config = dict(
    hidden_act='geglu',
    init='uniform',
    init_std_down=0.0,
    optimizer='soap_variant',
    beta2=0.98,
    schedule='wsd',
    decay_shape='linear',
    final_lr_fraction=0.0,
    max_seq_len=1024,
)
Each number is 500 + 40 x the weight over its row's rms, rounded and kept within 0 to 999. Layers, rows and columns count from 0. Numbers have three digits each. The size before them is the row's rms in percent of the matrix's.

# layer 6 MLP gate, 512x128, rms 0.111, rows 106-214, columns 0-127
115:458565554460473544564456476517500471447464527513518498438560506475485488493560462508502528502541511537536546467514535535535524524449490507490430458465522490494475576542519460529435523496483486479449471412513453462463538512599491496545500518510619492470551419485413492484470468428506486570563495543439462465477456544472542452453512502497497454442523577422556507485482489474479512498537
104:426558500529504511532484437483476591431535551503500563508493500415488394547534572500454533520560489532413458483520521513545478512527568462494540480462511466495497581523524529458494526536515452492576530438482487532554531492479478509504522477451422465492497463508505499478487399552475508540428443535460471500559505466463521479545565496517563507501528473499457562434495523465463527461527
113:473494504582513506525484511459481433517537444579555455502445513502455562466499536453519538527480521542517426452594565509451522519521546454487455489502518518442529503558489470487353484503482535534496544457421559507525445431467509505465495505507410455477483459504487506529443500561518491528475461540503420592536523566473486471512499510479489510587519483499507465487477468481549529516506
087:524548526472512493400433534562510545523477490535493493540598487459501540531473544528520528532475503501484415545564520492492496445485463424481432485455494463501477557471474493468512423498523527545488554477462498455502512528553559486518511478539455573559545499555473475463482501542488525523494515569489497463523515505446485486433553553405542465520441447543502461592575550437531538525486
084:467505516525542396459523505480533521495557516480516474527481458536495486568424574545526486513514479485613457546527502484504472528435457507519572504467563518588516501498442458499501481512411530522488446562480478520491470487530448503478544561525464480470562452467474429517463459537506480511568579488470565442478415432527486483498514478446491476523539424514575511497522529453491455510517
109:561534408465506476526444505500556512523485505513496474499497505511437502507526531496559459550567525520494542551498528380435516505467555468478504522460490585494434527500452467484508461614530505461511465467490493549407561466449504467514436479527483514493544483491522392509528521484571453529515506471520518509465579479590554465456512480444469435502520533500518425496466530490495533498533
113:439533539498487511519475486485564545405474491506457505566435517604434419518516557468495565500521526594547490488474532468516527511540495488537500511562486467490422539557492430555394510495508470492420496452518452479568505492509485457486461497482458433507557531479532448484510499520494472441477563504541540496475482487494483566574533474475491488537451481574528512524524453454524494476437
081:391526470508541463437468502457498454500457469511490489467530445498522471528561544543445495462511557472503455517508461533482557477484418474454436535498556517485570484470509491548455422487434577494472480457508452501477412476588556505519482541517564525512543481531480477495474476582505511452521525488465597467556414538467446461505493510523463489539498482497538476497447550477483572476451
104:459464532547490489437549493485511596501539479434534387498437507476481516517544543520546485520561476484443568436506477450463531475546492483530487484440476528492452502535519490541510461411566550536500512464522523438485532517421576505447494501539522448548495484493403506509492481494440468479414462450438483530518471465560452511534570470498490519457584519484544532517456483474499497504546
086:462525469473517537523485511557465512500455473515555462531558532463458439503455511420527474455492520583427477510530489435450532498448448496454482479414453542549513531519518529553522491585551448513427506484523435509524467429533487433481452547541498541490497468523462482488462543565563535575516560536492515473548511448508535485516479444472543433516475489428555471531515499505441482533419
079:530525522486470495554519583509572492467526543546522414526442543531508484477457455430486453507486547530449544490481513499504433499517453521513460458533523562526440496521427501430576468568450521482497540468521457508554543545534469545549564492477562494517493526457475524514523497444505471600420540450501524471451499463464440493534410450517561472460508502495427493489538502473513435523463
079:535528502541486474560454576536510501466455430464523492455507486486545577505459474564505466504478478531436539442393534502538535473493533545502487543469478529442465457456450563515506477503589513488442524514526526555459540509491480446506569469477550459491517621531504474483567514490518496478527484485513449467466518487535525564509523492591498523345529503526508529479503476526539476522502
081:527477539494554513482506484519492493533472505483528450474568413520534431474518515455404502441503505528554444515555436462516482493540461485493477466562516511465566415464491519482483498453487537567520537435547548436440441448522569537510510570461488481564509489488490525432534527421455469509499496494530531525449451497439469487555469530513507498410539519498582530565515530520565491559484
084:568388524481515554530516507518524480501513497437579527498512418508491499448512449524467463482495491521525476500514536456593477553502499448482472477506472558554516462575525569448522471420524488467598504531545473476518492512552486542535509497522586464489511463435552502576488484479344487489518498522502466538539482521514474518521509506533544460486500465469459486487455543587490479518449
095:485471484459464524501566438439479505503500490525487495561529546584516574529523547542476450527553434516497474456539502453476534436484423519501531418476552441490463512548521473489569440448491450497491539513523500497579505511436494514431471517424528557429414507467494452497500459499535507505524512545461502431537451397475487532522528481537508458530523488535498559542446489459476543449446
119:474523429520531495477496470586565464429459493558535529517504503558522521484461460442583447546471431520510484502573532478489526481541527415460489502506458521498402522552481406493545565486503528532478541530501470474478398526475534539498522529539492523449523436474505456508538498527529493479505502567504496443537588462550532456442523445487508481492505436518553462474516489499431545440542
084:528555503451481508497471536490502499530531486427531500402507430431456538491536434487513483503523477536492518515532487481474505608544528460392535566440516452541520444452506503505463464478576523547438484429498535507542478559493517460501461485469497545532516545501490600493424526528521433531535479452561539526527444523519510437502513484489529491502530514472516557508509580541438489435556
109:417563507475455535497507444511412550510529427509492477561469512501520536533518493438450454502530456482508440496475516453547531551508456467446477524472487539541446535571444499480512475507489501524515468445399567543389509491484501485484506482505525505485476443504534534571489554501559521507506474516435505503524556522444541522480553499480505397457527413505583452520489463528483454438467
112:530460496544439509564493478447503415497480463533538458507531524541518514526537493485498553515517498500514466527507503527479603453429475558441504533536519513470489538565467451512461553551595452567526419532468565560572526516475447507561504554490536450408445494474520499478503472458493552476509522520576435430490491513527504499473455540531488510538451512543562538461516449464551558477509
110:514538514558497539513479535499505504513433538490530497494535521417484489506508508522389483498520512574455469553516478498478520493557504542458498561478461453513521482540485460504544505526451506458382484487493486429551434429513490469535478486582487481578519519529422461472507491474505524591545554481480432539541557456498480412477516487468464487460442438484478522571440484503550583474499
102:523547424525448552516504494531527501477504510488473533538517516555506507469574465468487451438516462494495484552598549489440513503503507494511527529523441488424537500531415482422479457500476508529442478420444482599429423505543449482523507535525500600396523544514507454477490543543485527454518516475473471537508478508488453464508527458491467463495475546487498536565521434443567514491562
119:433465532489559519463457514476520571482493509505540482440521465506478396461472511534496428493493523502471542498455481470527576427421448499505512542508495429547510550523477555470590480563472538535512526461445517561477532498522446569513470472504451486556492537543554446538501510515493564512522435493458461504481560501473534455483545457428456522491487493542455491538460450414488499405471
101:502536498513468559553530511519568517423531506479404533428503466515511499547514484539515547467482511499560540498440499417517469468537553497484495425489478452463574496527505528504528511467503529458455506443479498469520446500456459516511534557506478475506595533459536493571588458525497525515509467477478523463469479487481551540583494469415476490594576487492512543549437574501590483460514
114:554466534478459508506507513536486484458425500474459444468512458519557510536555523500501530452520557476537479524468489535517532441466500482488568488458535513474514517342470551528515503460435575507481541483523527548502455450447483510452531578436489464536527528456483521486510569463457520499478495483501604467463535452504484459553519517484550507442410514518479551459542405537527442517525
090:547508477588514573434480550461485505489473485427525415511583517499467487544513516527498460521528515496488519563481522486433525478554453440531505464481522527538473466534488576485473534523426446487467498547558457511533440526547452505521520526481474512494485387510453510472501506509472499525411567509461499495520447580572432513404443497508476498488508576491481503570506489504494456503420
104:492447519492507513535477449510477512537528458509543517428436494571419535525508512396500521475544569596507460553529468498493510527540402486487391554523515544475566493459479529483446484480535492463498482521588466504525568497539474528528515512546513550488477485609461440509505542556490520487530537469503497457530535486489447549496523462467520550461423521480529554495514471431543456491479
105:513519582475499401496551509509439582447492489512478458569478531437546560589549462577500518458439542540435498548476460506491497499498516443448449478493531497453435452552479490518492512564465554454520522514542460464495483529543500476460487521448462528511539524443452427439501505528526497504502475470502452548494526522526466472467481476430503477558540471460508456475500519385549495543440
092:497441511503471542553462429464444573542463456496508470511523408523519482526498472433519484512595456478518488450447484435511483417508470497499516455431460459477462502469454488553477485496484585514474525507511477449524492439495503517508457458522445476539568531583470496507550491482476509514558525516402507587448497540442461498489450438486478445395462534512473482538526450504508533548473
114:550503498523550557486501427465454577480453569513523438478512482522466510526515461586460536465483545526477500434422507536494489514521474485495444550525514405482447550492476538546506447529502574487422514520415506539520551447459550488447549537458475582571519572512517436480532495530517498499520472449557533515493435464496455566519522568465532496454442487486499524520486437511508524456482
080:628478522515560443460550488582502504416554476534515520545551460490453431471501446522527494574489500491455504476508476495457553528443485484486409529419511454568512522509457427543480554523458499499487457523509497524441579479450526379551487502581487457513524439550538519558519459485499524508511468466463541528500489536497490454463443494551501498486516454511478511472549519528487503488497
090:505553513501486473486455480473500516517465449489468507465480525499531559532438477465453496453456529497423471511508541527506497477541476560486525521412449529467512485453535468470503528494555542523515512534523528540451471473427506573589576548502468449559470534492442490479537540441505543556532572580479519591485439506456467582424416492484531495469451471563469502523454435558485491496468
088:528455451503471549466559482440541493466489441493483549539486532486509596493499548539465472590455492521528502542403466517474454511540532474582537465550527459509545474490498438520542513506432510493534490469477605492527501430421476469529524454519526513466501510460508515603412514513505493556529463552440541525477441570489520494496469499516528478501520588525426462493555489488473504454502
112:434490520483466446519494502533480565525422531492527554472506507460482482476555451543504485477524553461565527450518461535462458476518470487474519474431503481480541515478482516478490560558456474540540514513526501499491557470546541485502503535421472462521577621463536438551404469502450508502451512539483478575531440520492525454449477430446453458482506519493490577521474565553509548428432
107:487517505566499513480428473499503542499463496464593471515456494502493517575442484461500491481454535502520588464444502430456491564576454520496591427558472487493555478439472460466571508544510527503486467459461511497509504532454493518520493501470507419540460471476546492523504505523523585516515466514466499538495425393456479496465504506498534423488468400580551474530533445513478516456467
117:491490500471544455535565559539471465493506476496545500446548506540463515439471496522455483535487534473487502469466557519470460540479532528536557449592492518428459419596498460520490510483491487462553545466452549574528514472436505521479477491517469510482508570476507491450435480456557452442601490521520422428513498597513496539516513468540427445595506523459525486468510457511491479493484
110:532529473560466449487467441493527495556455482509435500486512513492553443526530484474575384483604514484490504518418484510486486479491464480497539526554530554507489543400485428530470493498555507576527517519465557435471486511454531518516487591527563491502451535504526505491439506541550558446489516520526463511539449449466464510501516572492494410551523519495493446448432517538450506522536
097:549453576474470543516516585453495467476525485457508511487552541538404478548510459461473493533559521518566504579473524475391480508500538554554462483442469511519511434509534521512509531510435438482458525562479457536465514461513447498533550462478512488527484502549495538486481481466551571531497458464476471434479528486518605468467489490536546513532527487427558540539510520548431441474565
086:541460504521495474555505459414486468566493461533513437583535493512587482563484466496462474525447440442488460514526484525524498526451460467492532405511516523551480527510482406491485501434486500515493475539526514553533509481471505516469471489546530536436502453457514462550512434470521482467503424587488491460507484546482611537522454463529504499523473486414511437528507618554494527478497
090:543483509526561576443441496484553516597551494503535478524470497486501538554505467505418483457559535518497473465512520424494539535461604542545464524412498477487514504450537521473443511533504538529519576480451437550492532520539500499495527432516590518495460488455549494474533470554500480585488526496553535486556533456500469557538496533524468513493498476551468452517513482526516595514409
105:517468579528537470587551459444546502539429426504456519522527526518447487535517485497537438470522494530487481492491563542473608465533466561518514510583539481453501421569494542525493522464463485438469444555478502523515477460510448547488521513499499471508511531581565410512493545478475532612497508466521494532448441492495471500481470498508460498564522446469532496470486467484531428551453
109:385464486537472541507506461503469525516439477468457515440464527453467455577451509487578522476520552510535502520511560478446500452484459524488514568506453491535508465549536411482510475547481486499583525504519560478493470455443527553548438535550461435386502512500524509473482429542460513508524512457519397573558530473457522461495538526459473513466472472514496521431516493554465521481493
097:554514490525476488566443503406478492451576516568470554499458478484520563553529556435490451505462520519507477483485481468492571520373445510461486560537555471543521502504506497510507449485527506448454406529478501570540491471523490521545495475542545506455492607494501502513562483544482469472521506480520505477451546518457486503498409455484539445540517447524468478468489465419527554558457
082:508521549545481516482529484528549453546490440544478457542430501493543438485525492508474497575449435552480566541475567391512460592410520488528500434549478511483447458512482465502549545522494518562439544521560482533463537509457505446452520469464525502515519565547492517482493523450466430495492496444467471503498531505455465515486400504502572424497505507513487420545504515530501541527444
104:577446508453412433512488522547505544460515473476530494440455566485478507542471524521418543529484451554565515489505485499471446526555494418427486522532476519454521497552417415486492495554503508601489471533541496444399473510509494461517446504479528503487509457494518504500586504586479527470502482476480498447473573512470502552550491523465433508553521501452487549504483468525507441531447
090:562515512499445472458493497555547474481477507527512448555512489553503603540542532496480563403414480522464498539434454464489473543483504448547467437527525477484529465581494503548501447549574508539477403493537536484527488458517518468489467467516542496459578522484488481485512472536474511497494449499496500415540494474482587563452513556430496474537548516474540484468575515418515450522479
098:522522539481520526524493497514530456475490452510506521523542504568562425563515531461490527535446514544519549510457498443537582521442567456559526511532579498507497584441453466515443517474507558484565451513438490554515513407527491428467430459545524429474479547479517515465481566483537541549533559467500424441417489493544512479484430538541457523517503490498476507505529507453546492517540
089:481461500489508422500459438516482539447441522534430542574507452471511465457553483441483532505512507419603466526544570491428462492491519447473457459514525490502541496506499473486594443484499529456545547522513454448508553441481440507553440564488534560512466508591471492461588521497491495509440501496478471520481449450513514475560471415478495494511493481483436542530527451487446496494461
097:474546480477509551559521435548540548533525453535542473519528456509489451419465496575541556572456468521487499468446465440452520424495455473523551466481522475539455537484501495467481564511505495430406500589456462430522483497496498453502483499437521495515490494456494523528502534460431399512474551572464525465543509505539444537518546452486545491553477484458492531507458510461466500405469
084:487497522465408574494542499473511468532543476416505550453446528509523449472417410521506411470511458509505509490515536559455461511470486483444486490512482488474523503488522512493529458506534539495544511523568444460460503526434485509524541401496470468544504513457421520605477531475517464523498509475558494524475518432485431529542527555431543465449524468479488560441520508510460563587533
109:498457543516510517530581454597535475483428487516508518461493508531431505495489451562486542519549533509455548475503508486474447470565448496528566484472511466569500497536408492492488479432555554590519528466497473489514510437577552520517479519471486502541567535545527511506483454535455416527446519529452492491490468473568453435470497422502507508411504466455527489450488488500486523394502
120:491502584488519539488412490549408486490487463477489551443458471469574483500528508516463515485485470494451458459485504503505477435501410529492491564499480456473544503449504405526447525466459498534481540471473554591498496498484464561519476474527472463475489518515465495511525502450479512476456502501594470568542503491430550528527511491510547469466478488450404574562592461446559455537543
103:532495488510555483494481419494466570433462488524509439537462510420523442549515520507507598583526544455527539481454552504459518509609473563480549477444441460546486513466473519529528417587514557516500455457514455509480452493484463453425495545507496450535482512474534465497457565507515505476511504546540484552505468505478437454442551497445519533475511512426474528521498524534467473442544
080:504489527463510533445505460475521492519539537471517497488462531471542525480474518441434460477497574493551460476567487562462498421440493436468586487522506571501536523504513453479480482428561564451526446560506519515510448411570516443528463530509521480488529467440528508475483494540430530494478484561510477504473500444419523493523468555462429474508486587503485460552554476398481538509447
081:546528467450471505489488519590430514469517473425470458443555523516449524478575536518466410464486481474492567484476544438525537568496477518496473439453474515458500474493470546471486461528502506508520483469511575520464491477501492494483503567445397545450501453536451534458565554609529489535519466486534471495506456537453521516492448420557558458484488486535492478451546445502554522433522
101:536487506534493421504581468519456479490467541510509540492533491529486533526562497457492457465513542515454475419527546508505554521482489504551506568505482466534479468519513531625509427493456521530464508513611524535521435460537436540462512491585442435470506554464554410483453506463534466449459536538539546504491506495489445480514474460535424471515494498456498427473569521553480515520551
117:455553480527528502515484438479524499498509556501475479421502494562501501538479570610510513544500515525562544447509456479535485516554416491527477481571511495546491469475500422539501473520508534497432549443520612507442426479517552508535466540556457580519548486504476493526513432518465458451491556529418444521488549504516554541571528477504518498487509444516500552526431525510568487495540
097:486482519519418458549559609524458503537499513501533467501485528516438432476517509637480511508484580499564514512473409442573502572487492482522467471483529435518432475507468478538533533464542578493491404517529444523504482519519466471463518451477507443519527510494509456531497480489550459468507517521516521499494446505467510519437485457568455489476552500457481427525466540503519544539416
090:565463467482456505528510489474466501541508550426518537542503472481512500486478502474482487588538487521405445468514589545578462437464511520419495483518474559495542496535508474467446553413462505593510610418474518456528511458440518530484506524526477507540493509557513489461491454472527514462551509454527457485510483458513529507436470473416444484508535500495413502454482486414472506508524
103:508490420536442513514486497520454495502483572488483511504481498518560509466580470467549543477454540465554403492458526456537510520551508522458532468522474525495427492469531426500531506539501513486469545533558571526558531488475539555407532535482470547551523527481490478403453563478427521519467507455510520501535519496463471568474501466457458519584526495527504525417472534492620447500514
103:430484497471484571487537422475452503522472497497517473509450473551504466508554426485514532557444440505470452491425540483485437477532412574497512575510558459506482476493483377503492438512530487514512461490529516529489506510457567446564505516530455492551532563501540563560461541521525533465533468481499447497554493498549427490426495519475467496498413549456475549489463502533478462504439
102:477525456483554479498509496533520473495423498524548484521487499541625516541459512488489440478515533520535516504430563491425512503513578458482521466569534467478493510551498431499493510525534483495442573585493536473520520533523490420499463453452464486423502381521538491455510526546506528504489545486501518556511499403558448493534507521516523447488529460609558489512520477499495579494539
096:519482541468494454561527478512440497499526470507439504524476467567508498576505504480588488512469498474518438509513489505534449553503402516495504440448508561476482536470511498463545459548477592443476573551486552552468433439474457511481506510478535573549536525437506446532504421476441473424516505548499465489581588511452454473490518528452484520498539562517523504492521439485502542468431
067:494555505463527523565509542470494495494545491582515520472538459395522516453475489454607509450489470518531496513522524535528443455541492544474533489470447532537456400541491519543535522493529472479478461468547498505516502498585578405512475511470491534484546533500526497486483473543476479543456489508531429512541503443523569564522538526616561431463470505546508490438505456470514512506578
098:418523455501508519427484446556517511485444514505469465490528511516443502566506507498527506588483498566506537537540453553487609474518482542530557491457488439575533482542492480505490481467388514460512534521409483573513464464502534478477531493464444486518490598575512552507499461491527543500496512511516479546484495496496454432487540473450471479510523421447479538558446508474431565528461
100:540511555577474526499455563503517524464545488491549465501483510577438421511469522456471458526547473496539527509497498439482504476468485489558500492454543565534521506453498570492390536480496500568458435517508453463522454514479516590420508520499424540556471533439496531421469478473580477431498519513524488505523564501534556460465463511490439461513512519408517482503453486541453474448475
112:482410562506465515564453471554481463414569451560490497464516503535472475508488517519443485492494473486574542530462479530466538491536535497429566513540499499426525518496505488516522461507460533522558539427545447490496400504469517527476515470535554541510577439417522468355471490466488453488508473492508539442547486464469477472531488544457494462490499508493478531474528480563459471545565
095:551547518429466479507416503539513492416479569465468461485472497537447515500525507456486478495550505498533562540520471518468490532589523524513559548512557519524397527525516544488517487575491511457508527483510453453482488483484534458507479555473525471545530553420512427490521553525436493540524454557458549492563516524507477445499483398464508476547502489456540465489534549497557553588581
073:524502528569460499539520559518567496453509481478545461473514476420522559535444486525507455472497519492510479465541441466557468517436545493424532476453518520540514513531426510467479548519516514459539447583526415514499479519506504492487472541467417537476478456410445444509476535553429497581579494517510546528463509452569542460455504511511492526446509526520478514474504447420522451590501
105:426526509481480496506582429495530529489532490454459466520476527491543534500528537508490551495539540530495494435506454480432567492547465529539537509586540480511452417532518566438506511526488524596492476464502486424495530484512530491477603484465523441534475459477540452493498615503501538530476444465412499523510567498535432473536486499509499565527553541485503576540486558482481465555490
093:493501533516490524500467473486532561452434430504558537445437503464541559586492524468551599541477509499514452467494569429439502536469490493498557552492467502492483480471546535538530446517551485495440478477552493491556495470559519497442490452508488441516444464455492491570562514513487541476536461524457438502464566538534527478551529460542465479453449522467570482514546447473601487445464
096:531500470475508507498499446492495491421471483475559422575500556613478504497493487421441539472494507562529511509516544527421535496489504473525421452558520543542504574552493500501482537435456429467518529462456523438502487525497459481521434572475521528467507478493493429604517462538482501448490529545453454554462562519488502546531511497505517533557520449519500439418513529551544532514480
080:581466435486507534472422500490509509566512544431410554500455500527461566415538528541504495509525452480560562503444526552512446548499475554479475425490476597476423515517530518503483471500416514521478552430539506538486490460488486506507486450426509504515473503451555554532500498437517524478515515471521502528469587503534482483523435501502464468543532545444538535476461491523438510582528
085:539475519524563473483545458523512531544513396494395517487473533573534471535518432536486582514564441528505481502465461552438508493466492492472418553459543495508505586499475559581500492511468517517507460469477401514568503564540493477480542463447471485531544534447559447505484501518561487549472484491463456511478517460541538528515475481460475468545468505466429580508551522507480522445522
097:551636547531505529506500490525499498534477504530416456554507385556474471528515538411511471431429551458475535507565502473452555507513531542474503530482515518485561471567471454484488451480541527458506522465569490497532464552484520568464480578435549544467488519461503432525421556553512514469496549453538494515516501508480545549544564445516518495504510527495510481523507555463509503527498
091:482562463574540580490440471499460445440548570473573492438400407449480486522518565548503488491443479519513484483494544520470517474513489508440461530546497514519466497526544477513452511425509449494522588481477481497441451486482402533510404548446453526538477488499470522409463494483502466545489464510517467535561471472505536531533503504454484460512485453457463492456496544478543553511520
077:410497550542514458527498457479484460534513467497500512479494519441480513541458500443464519532561549431441454581526621482490494543536497495525424497463507482503523488431450504562516553463510483519481442459516521509482437508517496481567537502572487485494517453510464574508432476500506477503587515443463545408557446460435507519566481488520503542483461571540536538439569509506515505459508
094:491522437489504569490517436489496479478510493415438540505541517532490454448494498487564537498474559523490514483448572457498538523536544474447456545527439504513500456515504503464443490522523557471481499540509512635479476483527516513525474592503527524469546482525586506508506481465561419530495509445523576400493497557499565511484504555546487494447442456465472488424431494530528538490436
092:522506543498470455487514493463509512473524470534530471410483507561502589477500590568543516566513499464499519500540518473506479555540474478521472502602448515542521499483559473449504437468486450501455507528540582497448446496520470501481483510537493562557513497438436501563541372537562472463464467535456492573513485513469583480526513470518538541569453470549509479504487578485550486485506
089:525576468499511520441464493494454483490483587547435429561485505464411469535527537549452480465524567531509447485426500524469532393482500557514485469543496467489491545405433509546488517523488434553519516499491530486555560514445495516458508538469510522468461571504546510411517502470520465527488521510520433407513524527543508573445493519464457526521522573494473458502459451497479530525485
101:439516544568476529479566579479551484427478480529494607529520497486533452508492525511514492513560516558537467533472546452426477507556487526555471510579448473513495549564435536453425503449504475505493554519478506423520511514528444520529481535448517483569489526570444461525511518440427475518500449458521501581497473531434475524542452472504482478466453438477471475499506487440500444505565
093:504451505515513512454524448481490527494522474475457506466511502474518503590521518519483445600582417492446398569486513520483490514551565494416546486524522538567535517510544520500542524529512512470505532585488464547499467453498548532511502521445422501524435530493508467530515552457476515484451442449480494538534527434540539482482500410498389452494490517459442444521427460501473490477483
097:530449478525536533505491536489484515553547444502527468479474499530431449570492511453481510559534523523513448516436524466449503489515434581405430592474504458487505518448455487511517476581482501494503483487574488544493520525490447576478485555526508566485434491480455468454459499493489522396542550439523474471551493426453474478438473565436495558500545503459541452499517509531488483528433
100:481476542562425550511457489569498548490496509493511449491430471490519487510502478498534459497456552444519449561503594502638508452560521500503528532510497489494534538484480574552420501445450474452479465497434538542469449507549496500521513464432528518487469457518496494559524486520490500489510496533489552448530545493542473505435548451494434521470470547427583496560497482475456436468422
112:525594492503558561419500532430507444505465530563481533466486479558547523576524473533530507514498548518487447465528559539417535528426451506459501502527500456509518470519466515498551478404542462517508562552512514480505502512482504456449476462518566537485472454570489485503501484474535571524522477498516416462542508488451457513566454539456475484519465541484507498557561612444536476448525
096:452529463471519485521609498507459501438589485564505440450445527546531499560510501449521535450535422526496485486504497481496518523518479475487484505507421395451490444511527486540496446534560540473504513521487464562494497499525504497569467475460562554479454480537453578534439486546497535476571508489494501506477502525464514489426561453477479467472580518473478495452543462516418407558477
091:556465484525545507429481526557490495452507557499524500506540472508436537505474494492508488510519570540434482501486493543562589578496461445498510502475465486529533521546591454486480479577549518425526552439576598543500540452537472519570486432528524559502496460454481475475563481555500524480529575501491472555460493496479583504489530516550528502545468504485538490473578505555561458505541
103:448536505489521513412556458455518510464517494514404454522479457469504500542501571502484574534494523510445467442587545472459498557490507436524465484448439531506505475615422489471459530520472447515504456546493489472512489532491476485467578502539436508484543462467476450465507564414521506562532520521533510406524532499468489508527461497438578510523484503465584521462527519451459468475503
101:457481482548509462468488444448452531526497493461542513477459506471452444477513505524450508574521439468511469475529462516511562534518540495511428586559504485473451485522529496507476458503526447523482533470554462462509454615464496575474497482560574477490461470538460567521497559535548498514436454531458518518378502514494502492537503459545541443435560447524500447548479505473487560585510
108:490439521545461503516487476461480448576572512444579481445463512557460490500491585517549512435452509431549429473431416407488489501499529508512513445531501588476530502492532513487505510498485522459503489455573509450533430440467504459479517513513530536500485471483514511488497466483543524532491467478512476565529560618503444487541507542574489501505463560547586516484503444532503524466466
083:537447550433476599541513529466549507560510487515462470527537528524437534504545521456542505557492458583404478473431536483459487507496523501464474505474465492489461513489507552502506486553492494479482473492495478518489475522547509559542449542472508525466504553546393528543449462577636497549559546532494416488545535497517521527541440431487499530534511471485513408508515530522530507502528
105:536541472422478499551528521519488547467444544579533489514488459469517536511521514420524486534465516487378548537544520521492526498498473496494545609529482473588502517519475527561562481538559550482502501553492489486503518476512484575535499503506497492522435604476533472512519543475480549497512470544515464483499528516512427489455467487450487535497572393440478513540509471461502470378496
101:481470485461443524451456498485534468467498481565488456453464554522463514529490509383467508454575553496543537482475509459501484501563458593475441439483474518514428516523446468449478459536470531516444475467503499425493509485494423503535493562417553557516518528530450562481509429479505526534527483461518521601510536494524515529514477462492460495576511527506537431438455474506465462421509
096:468535503493551590519524490497501539511441473455530465480458421570554432509471497466495530527485495491461518551522450468462562420432516467467482506519506468530480520502474499501561480479470489492562472544439470558503527526513541554503491536483566469476504519471462501528433530470478591548499533513444535467550575453455553501511474541455436503464458420553480456558540555459422559486568
119:448525553556478526502424543502504529431457520515430533507487534426548537518548511521516579527498502533518493518538587473555450498528488473524511479461537442577462526523552566439491488518471491614539526519480436462482468441529497506502468501519496478542537512581495595518519491506389445515491502537454482468526541540461444431524537480483477560478478517438504569448485497516517474497464
113:515475500513496531454510533467452544580522471479493457513480533523447483506428430504512451452530524502458450514452527498506467529377448502457589535455470466513482531578555490483440559525463517518564540568542520539483556538441564473522455479527506510566469467466462451510508484495559472515520467500557484497455428516544514512426485461513505462497438522621474509544552505497537452510488
114:553521516557522565462536480525467519505526450448448458435460484470510487528490537552523453517499551419490517536460424522524526488506554509429491470430577517557467535473456474490470483497493580528500466480425547505532524530543457460464484522433510575498520520445524482505553592548519527541545432487519513457545547431538513540468538488426474477512533525518445472479539586484419529500512
087:477554501487568457426603442489503534467492473564429540488485419534495479560455458590480483512475510549493452523537482510522508432485491521459542479447531493546487493536425516545474455564457474559441493554460551516483493500523452479498408476502531541496468485518541543494501555506557568453494526461505558429509453498489544536510546565505469557523472507503472556482474575505540464431510
105:537508560519529488522472525497483557517584482508507539479488483544512530559504470500546540569543512524542480545535514475356481402530509445487489590461455463495522531466507561570460518508461572466465579565521491521497434463551489479475485559567481478531500510551516539480538458523496503447480512594534456521526525500460477470542482519466468475551479563519426546503535561530523526533496
097:484460439479490506469561565483472540420451511557474512528525536440451476530576455584482553451496468452465506499496538499459474525520478526516503455561468469497417535568540463531473488504511452532550505520496502489452478591483448519508499443565465472454573519507467529518487519518579505478517507538470565553541451398485458459493467524502549541570542502504534524556559512478479557450558
103:524507528537474505517498522455480512579515478440510548484476510517555474523491493448426540510549534465539410531497508468507518484499552500470527537486483502463506528501567455506457488495540469512594492440369536487539482515439594466498466513421477430493515518442538455531542572575524519536496469522447511507523554419489525478483500555495500439527552414529526499460467482439440564515501
103:516500425463469467526475496488501511490536500512515528524504476495518506502583494463492479447512518549512511422411469468517474441508512445443522431537473582549433507543507515456435454487515584531527566552530476551456482506406488472563410536466538525510527534532590503484481488553525461440524512433518564480566499421534479505505496486499479486487462487554471471479448459427413500484489
086:507491464512591456582457533496429441517512492498486492463473516489453546494489529553440492600514474507408528488540522505521505516485514523503456508417513532552517432523524512517523445522487458541477418484505468502442523535481541410482494459566542528456530583492568449449468514451536468582491504492513474527585485533528471527483470435575539516472494529534484476433471544508507482421525
104:464462475566471465498514529502496476457522515460591540481491558564446463557564492548512466536452513534381549541465501483537416457461515558440501465456497479459469512448504425482484479471534526504535524512519547495477515532489571526482543481473500433476466477447514464495492549488553487457498429519539477477560459533520534469513484518448438545472510519478517586480484568443578542410504
087:471505523554506529491497586494440467518492556524540547449469513487537503446500471500489501488492497573505491524470517464579478570499480426532528445541522560512467537441550516517499477527500507454493577486407467523478531547510498526533479507559461524527593572510514495602499428502502516504496524505480432476516444561498485471503534477539570414498607464519495523584577518484489563527504
103:528507472541488501467437492490494498454505555453482438425538515496408494529570503481452561481510477461566508519482488579534496508527512470457453517452471439539509539601450547415565437522451478536523569480486508559434478471542525456444483535493411511511508525477517470457542537524527496471576491509577496488516472508534520562479498514519487475480492461495545599518538488531487517487603
119:451535481478483511504520546505513602512415474503521475484510515451493436521485517487485425478473602481501519507575541476518475529592483425558539455492519505512499518487401482532476507439460552534472521516438480415494436551519492518512515501412472516487486601475461565445464516544495506535511557488535516516444458463423504436541473503464471492497528488509423529508479452527483531442454
114:483550546427447519510485445465451521523600496450533477505428514550518484485549553509464442518461513543471512479471473541529535444463489476461494538479475433487476514504538434459503454479488503519524495469443556567568491487481516517466467424497430423435455484509484491488459531475544524478488480448556500438568428462480420468480601499462510504525493508521524598495510483491476456421550
105:482559443470509467519483467489555454478538432481526486531492512492492502569502524512557540477521456409496531540543453420510533481502509547520507565451494549517529531503546532559482531489484495518505461518457428479454525589454532459545463442430535536444534429469501437457488553508449509500544449513446491492491604523571498558567522496490446603514517484545548480530524501424489466505499
100:472557469489481529491527476496513464498503558480491515442525441510501516491486535544563470470537572554510478542537456463510541621527447468509427473575530497594420471476475470525478519506418502481449512489434480590460400503488476520553490543490451587517491536489483531491539483496481477481571578478482496545532483544539509553509507461482505531548526463500503511560476580501477530417511